config.yaml
num_key_value_heads: 2
norm: "layernorm"
learning_rate: 0.000345
lr_mult_qkv: 0.7
max_grad_norm: 1.0
max_steps: 7474
Each number is 500 + 50 x the weight over its row's rms, rounded and kept within 0 to 999. Layers, rows and columns count from 0. Numbers have three digits each. The size before them is the row's rms in percent of the matrix's.

# down: layer 4 MLP down (transposed), 2048x256, rms 0.032, rows 826-850, columns 128-255
# up: layer 4 MLP up, 2048x256, rms 0.0426, rows 827-850, columns 128-255
down826 114:564456547490539561465441452584504472653596501422623511477487487440506505383481462464453424433565497515530507527556510422608550527492493529524519498530519492487599465385542496496498483488544498449473379420524434525530494496524455455483516655465446517421501432551553520522509531561515456412480474570529508457586492559523556471527484380435513493496443504459509589627444537554533476526410
up827 105:517541533484460412540480523520459503436517443543524491542564494484564479514456387544567594403558479393496522355528530519482552563420578490491460557461516534550485524573576531547491457499431481456523510506449524397474553485446512563511495504606475542491528595464482455556437510455523429357582522598518459468452452389564513511484506507423533407556527455490482472459492406522507543535474
down827 091:561525477535532491492481435544479486504505473391520484569496449418433490397514468511564514549558477535529518472499484526418489480558524506585516575502483434462411594443506436462506515503543459411568534438467427513518486456487568401525525509524440503507528452537434567352525384459415558552559572464412531458529443455649480606489459555442517506489418440519510482488465541500509407468551
up828 103:437541447409586499509453460576477577597544416521434438399504480423467519562515366591520519462487567529523559479633455508509516574468563570459592519548489478491569495497527469591561541600499566473428456500489502504484529538617469503405604542471511406495565453533505488504519476531483495512524514472452446475503490523495504436389450562532552551496511447541544423539477523515475511543482
down828 090:462422489493515504513415478559462452545439462439508511491514444474507469523454522537517505514536523479456466475570491488517523458445463443548498586500504523471551509496482557529481432572557467558588484487426524578474567547478431565467481440428579485426513485510469533428526505626533546523552521505451453506470423462586465530464424494477527518481450510576535497431513516588540486494473
up829 092:502589457526458540591488452461498605462504567389462490427542542460507559397488467444548530423514546423553645548554491494533482491568466511416481482449435477536468566567485444557488515492623625536483411520353527483470598514538462534572439467542507432533466524370431448488596480496561525384562574458417535460498513426485503436490520513530588558516497562479513441479572539513397428550499
down829 089:468385494538506464434495570522403451454562534504597514581559496529585531512531557458474460587452458459477444461467461514470567542567501495466472474559519568457419527501491577518502508513437395431524552469530476433538570474532578494498466575597541463516519465475466428510442523547478506470482497524539500497421541440515569398553510481564444492539490540466501458571507521400550471487517
up830 105:525495501512530483445534502481493470477509482482523476543453502508499500453524492512572561514465542582464605395547475541548544520426488595507520404526531509518508468496524590583425530517487571501473479484514553482456524464493434496515535532414523501540583501471474567486549507434525431474527520560514541443445527449490502507398522469558483501551522473541636415454600500540466533570530
down830 102:462427485510472479471606498449552513532467505546502547494471485505515481510570572595471519527565565497488484537531509523537489469465567597470481443565477465513427605523559489527549469499539503602458494487529517400491431563573424473521406468439453542537511436466482458608444391548554483442513509439490539518565506443554570575574515438528472467514558422524472480460446461523588423546475
up831 096:440541472523430532434510486509561504503507546393499547522497439483491505476509551544621522383525511627591464505458559527562483522430556457435520552537505459468573456419458489481394475476469449467568484508400556524452493527428550525457518499566528426463440511555444450525457499482429550536663511485444559533458452511532440530497479531485579407504478516556502488406458549470540522454484
down831 098:428595520517543433573494416416464537457478528646504498532521511481480530625510496457472519520502464499407522514525566518430509390429474514533483405455558508499434493551561543564527502537456578499489434404480460470615465455430496523458507514494454582458656542518571456510471597546478524460482546422490488582489477406508549587484522463495577524525593477380468536495463524490529512489492
up832 096:477424615525486561484600525580464522576525541446471492461467479482549446533512453443556507450397537556490563513506545458544531541562421539465471499521455503506524437492552598498393510530513523413545472505512502423562436597496499580532531510522540390528572478410553444486548531471548422471486514516541457534508428481553490490484470621468502483505527496543463508431497460464552489508486
down832 096:530519493449529442502518553391535503482508512568472511509594470535471465514579480451547626482520436484506455567610447519480482499442608488479511445448480520489470484451506412454570530509483548560494535463442465576425517477484492441509490450578407508541510553520432546501490650495494550518515516447511465456427589537440411383451419458485520523461512506440521415506529543471434542524625
up833 104:510449597595540560487496529413394471576492445501498385451544405458529503472499477521468554523435543522516518460456692477504478425542511509535591524529539613412553541530427494593486459505507555513433551517406461462479431512486505532416583463448464543518474487618469537420520519488515540452486403502585543530464467457524511514495516432480419488573441560537467551575608485515529455520536
down833 099:531567503385497461481518479463557504534458506469499558466448458448471515485516475535383462524490543522449538506577404528418466448537521527521530535471518436577454533533553489454455503494499554460494474504517499471585485429494493538519443508541465596501552493392485455506495530480531510556548598510389515513489459615401438428498617538568499505429568506485525522471575550486541572505613
up834 108:522477434495623475485551445508432571515416491392524532517421457425461594490472516537519574441527561458490627547463462448471541517496458543522507570512530505472469475507418498515474502503518619544508453482499477456452447468623516493555470420496535446454431510541546426518566420552548482538476495500488577476475542524453538397532520610510486638548503521510507447478500583565528572448466
down834 105:515478478532542504527511431532470545497582497558498379455411508478513458362508435521433507509504563419485481470434371503499575478564492546523495475528551542467628507552501510509537540558449434471429589444495495551565463476502468456483508517454491519503575475608500476453475469479529527499642466496509498533456511485546479526490495440471494520464556481520533556601478570421456496537448
up835 097:503507569475501486481492547539444475545466456506460384456515482527598571567461546506389437477425461426479493514491524469476575456433402551501661551511449526465441390518549523470550432536545509490497502496380505534528538521527566494540512472514526544401487490536438521388534417388452530513506486545500550566520453463476488499459470496570568525433508518512529456484514489477456506540522
down835 101:430415443462457452468492481543473533403428511465444476518529486490488521367533478530562537474565352460534514423512591371542468601520507388483516530485523566468444467501500493467478560526527533647538528538609485543503452451546509492470514525546484484504540558496575489531408573425610478482560546497512484554527416483418568468553474595501464510528526438424592490507498455486504513517482
up836 090:463449557443431569521524506500498501545510369524488428436498414469541524537503537512575580496493531426477522434556465441489584530463365577445538550520523532399500467465532475476526530485512479495433483516487410539533483515586465478426516408556505480465458570487491569493444529552502527543499442416491433542480554450567438577467556545527543490413535533544435500594421483451431390548523
down836 098:465483490465405542468549478459568516454501526547498543589473505580490520554479596447469527490471552537538554473478506542527451464546594588563409485487569480516382459495461541513535536448467453512429369561424490391473430538478507493489510518472480474520501500425510420524488454474507516437475486457526494572393509577490463534475551460474451545516505539493489578531572439415562520513499
up837 114:454516485484460427512514512502501527526487498371553566472505420522491498552374429479555494408460514511547545462543489410582518616444360511395576471504528514503485541463465486588456613612475491400545491576528635534452496523534527443467496575544450415486519523468519496469471498460478436500549512507509519503513492534520506573509531467443528562486442520532551453519466542494513438549503
down837 106:495499447524556423500578529408481486546492604476370498474431520575509498567531503500451490508437464515433485507479458505472509511475486500552543545493562565485454486615471487596465463491439577508583523521484548525465561511564449509439544385538503533538547609564563499464491608482518520538431511521572407427495548495440457492568451540428420549508459478482400586437559448521435488594525
up838 088:560520461475525552509462597556533405433437389556484462511596437496567468411558501504543526484520554609518467453528520487404562480484512476478557502515533479529460464528564533473452502495499457478479537623483454410449442515465541594410524540497418481428445600544548578477574558533508402497483505516518420489530538522571454522541586465511474491520404558583523505436441452450469567481532
down838 089:489430512558535487487439478484497505539474463464545554486564574460541458470469514561532466455486497448472597413423517563543528511514548433549533457534424514522534549466602508452452455470548507478571464383476492598555476415550524463488478507571643527422540443465589497564504428524632531522488493494435478534394546527462555411480476530460428563454550450514538476562541476449455480503461
up839 112:420497495478561541556537545444538467466464489591581502446599463422430517521468625530548462483556561440499582372491442485453524493524530558507548522513486473408471502453548546601470511565497534463493463506427528428513440486453468507575522545462489476449539513538454540481508574560451596573521513484575547514484479524580467472445521521504529621573490509599552488499521529465502481455480
down839 105:551480451538480556414429430458534481483484510491483458544543509566517520520575521534536411425507476459531538550511452531571566483370500558540544529462358534543484451448505504485428507521478450534538496421502543532447539533513466541425498430600482458513486493510513361534516482461461509468412547474505524484415445541573557502486521510484465472475535514485446576505523487533497495428457
up840 111:640501572510576417556506439502504547455429504467517427409480455458535477492598560550495455399586512464498545499429508542496578555508503479455527520556500501439530500576478555559444565447510498406565510483455587462461479507487484458596543495442518523587537549567531540541479502558462507475487544470523515502509526435559474530407565388381538480451379526509579388404501455493489447476544
down840 097:540577529467508570493573514578485403516546502459424396489516551473490463487578336554515580531439450576467491485491547495543559534488446570494518484446494525621452512480436541518427504548458542507577541522434527575541556452547501477440485550588519402514505419514378498381419608556560436514515483558504422475596457534462544512523514476448519503482494547429425556555543440530448556506521
up841 105:473530534535520526512521510442547484587542453524508487526408506429480589544484482411533506506518521526538416502508501476478447546523465477540566423484443548463509354554478539594452596493586515549523538510475445522442561596582513502395505539414470452567594467498555516452528481449463544479554501494520520460462599438491550618498510521524555398552457570473473477464422473571479400523523
down841 098:520480586511513537471614509424507515409523503523490495424522434451518476515503468448541528587605581506482557500477438463500532387507438547452450494525497476548371466504473514615455492454557481538513504463474559460463533497607449470550518644471549661396490525497492482467481470480496576558456460557511502467614512639564538464526551511452468486410491566490414466496619466481550602457565
up842 101:523376560498496519502533498552456593494508500442454507437520518462473478526562516485453489538540438514531524405551590500494503497448466526438526525485441488514482572546489536559621534586463438441444479464441517462607585597456527523472505516430493444508561506520496504554579532451499519447600546447413537459456512456436492520470484550401503506440557619496525398501504494521587569537616
down842 096:508513375496471506461535484506546383483486479469543496524565536437527502515491585537440546524457433450486508530464500532443484550536446559569552513615483560489470497565431488472492467507511515529497554443497472587519479547494593430516493527449434478524514442501447515573505498561498502466456426554564536394505565536489498634477444444614513506464531494552470573476489524493492516478422
up843 119:501526508449599434451506429552337502523471458482512483457513562507462435510450473625494543511390564477476549408627518442526572558534420528442573529551466477467505444517512550468547566537492553491434542566504494494500467517546596543514447416400477501439502512627534547490556476443533502380558642463658500477503458527476501525553419517491464538554507478485567516506449492490467600477496
down843 118:529494463486500436502448508445468440487450475500567471394435561505492536489527435448527546489515395495540487464546539510466437448567457521505521511479538447494405512446528552470593524498514588473513490503351441485457548494475487469545506508491628518588472609496483472463608459465369458550467580521388437469558557428560422541413489496441554522539469534507484583556551561537441524469507
up844 102:532471498358472509538429508504511528392502392541505468505463553474534499463430486545518519436471510491526642509478500459513476440437397492505587599466509561413439436425442541440453561531544638563537536476476478472444521600451527454536522536572490518465466518444510552599545496561540525436559512615434476516566569458467439441530487505527533486459392489529506497543543594514491546568574
down844 106:409485506466528568487531473610540613586516521478439596503422486483544469519564479562431420433545450510522468476452469466492532546510561575549543493499549512524535573531374547434515514416569493432495487419497470443644549599429542452565501425506470552475486516445504517477520432445419436529483480452500477487520399493377506535459455507494475431617539543432486480536535459485552478497491
up845 100:472591522573615536457503471510471549481486488464425460489617453532491504489470497449556438473479514497590511397687557536466504508480503492553584494511411526512466389471442530449479485528475490489491573497531451514517479620511474540510451389492470457543534565485338494531511519453540462517484434443523467580483607423554516544446531502457499530518514476545613542401512447534501492508477
down845 096:514563399554604556577479535542546478432408438488532536540454479469490448509512430504539519458490530579519508453451424452512539475491477597522461502512425479578580487527451603444503511382532461526524493537495486437518473462573534460431524536476451548591406392473494516559533462506552465455471572452526472470512460524388520557479488630448490535533436429456500502475615412528507552486546
up846 094:437435578456515497543540541499486511423439456519481513443542432569426492524511509513518529503468532495481579414458468492517625575443406493497545513531461550448546460544550487488506495469475495492519474510489619575423471509524651491485446481502445471563456498471582443432488476489419476462571558485550549461496514482582528546468522416540583549502438542510509456536527594479456520523507
down846 099:523459466490475477488466502452547513494517532521513447484583453471559500377536497551520473505558468485573494623555497547670458462485543554454483457544416419549478491377567462525574471584519468559480469504475368527523484500491488500508493527518561532554518525487503493516534462508589518476531471630473509564573514477445407508458480534476491516431439584565446508432557442444532466544525
up847 098:498548421468540486467511437520445500433478480505450461553515501589510537410490548379483466445471535465457564475433510523441529585526480512471510469530525512400591484516438483357455549436581501404550503558561461459529463514510554551474488447409544473464498565423488490506537525528395454510525496530490537475581606560422504470541467508489545555529495603484454532421529551473469479506598
down847 091:570517447499597544485460606549545504506481472494519545528533464413600456523519380456482506463539485476534517528535478527544508506501588555539513523439553535585359529480679446535546561473520475484508412520458523512469380459531508493547506561447497443531535471477518513513556486447559536482457513491525462591465459472563558607484477519483487558584392427486440543548435564461419588524444
up848 115:509487458422502470436506541592497472556503491491529527470499514503385458528491526466500494526546566486457495451475525548576466513466432505430521502516513466499565349409506521438447542514487496477559499473530434531525543557465517575456590515427473456454488563519439577506481533511424569407497630533560496523481489473496435467500404585456609528593503549531567419448555513537445515490523
down848 096:546499548395477547524544487465529553468502516451538448535481503517497522543469436519530557518414485475536461462481522515475515522499525496538468581500488482470515519426476439501542512476546479451544452511477472526547441414493503491477423493537468510462474502501564514525508600531516487478447559498463538492533521590530513514497441412454592589450599520440503506521510505457502514531482
up849 102:430561493528477473453512550470386492456590499395504539426558478467482483400499479483467503401496551467586556464561536470472483525429497577535515419509491496525452486409396504464566528575481478499525383573535417530537466475567476578404507552533589547449467598530532542509529539531571498496500513606503478488437550486479459512508427572524489496610476540524529390460497465423542525520507
down849 091:421471473527450443514387463610570620492490526476555429527587533548470475503534506490534510504485549461458478528421484459539520527623559479510429554537375463494432540498473518541462574455488530449535457537521514542501546475423517453555555469431513547581492448554496442496529505526475616557470473488542530522528518488469460525592531560431484524452469487463444420562465492598568541489444
up850 085:409450528512505505516520467489504544500424521444446550517544527564500511590506482513512532519515552440447548402565376561586519463478519371466547412630544520530465468498521508516517460521515533500529482514454542403519534526459555573483632469423499417501497482498504477478499430506419546473563555409548480423424463455515539525424481476512542502519419532503552497575420509546496493466560
down850 095:449562398575558497464353476568474565520503476469626421498476530558448576479479464416473547521478548517662489557532448510460486551436442576572469534489524484412576457486534519517448514467455533502426491497547583542516483467542504475544511441481459527580507436530495507509469471425559457558497456576540463460469530544521561509494495528580475477500474624501501493472561510439524430528443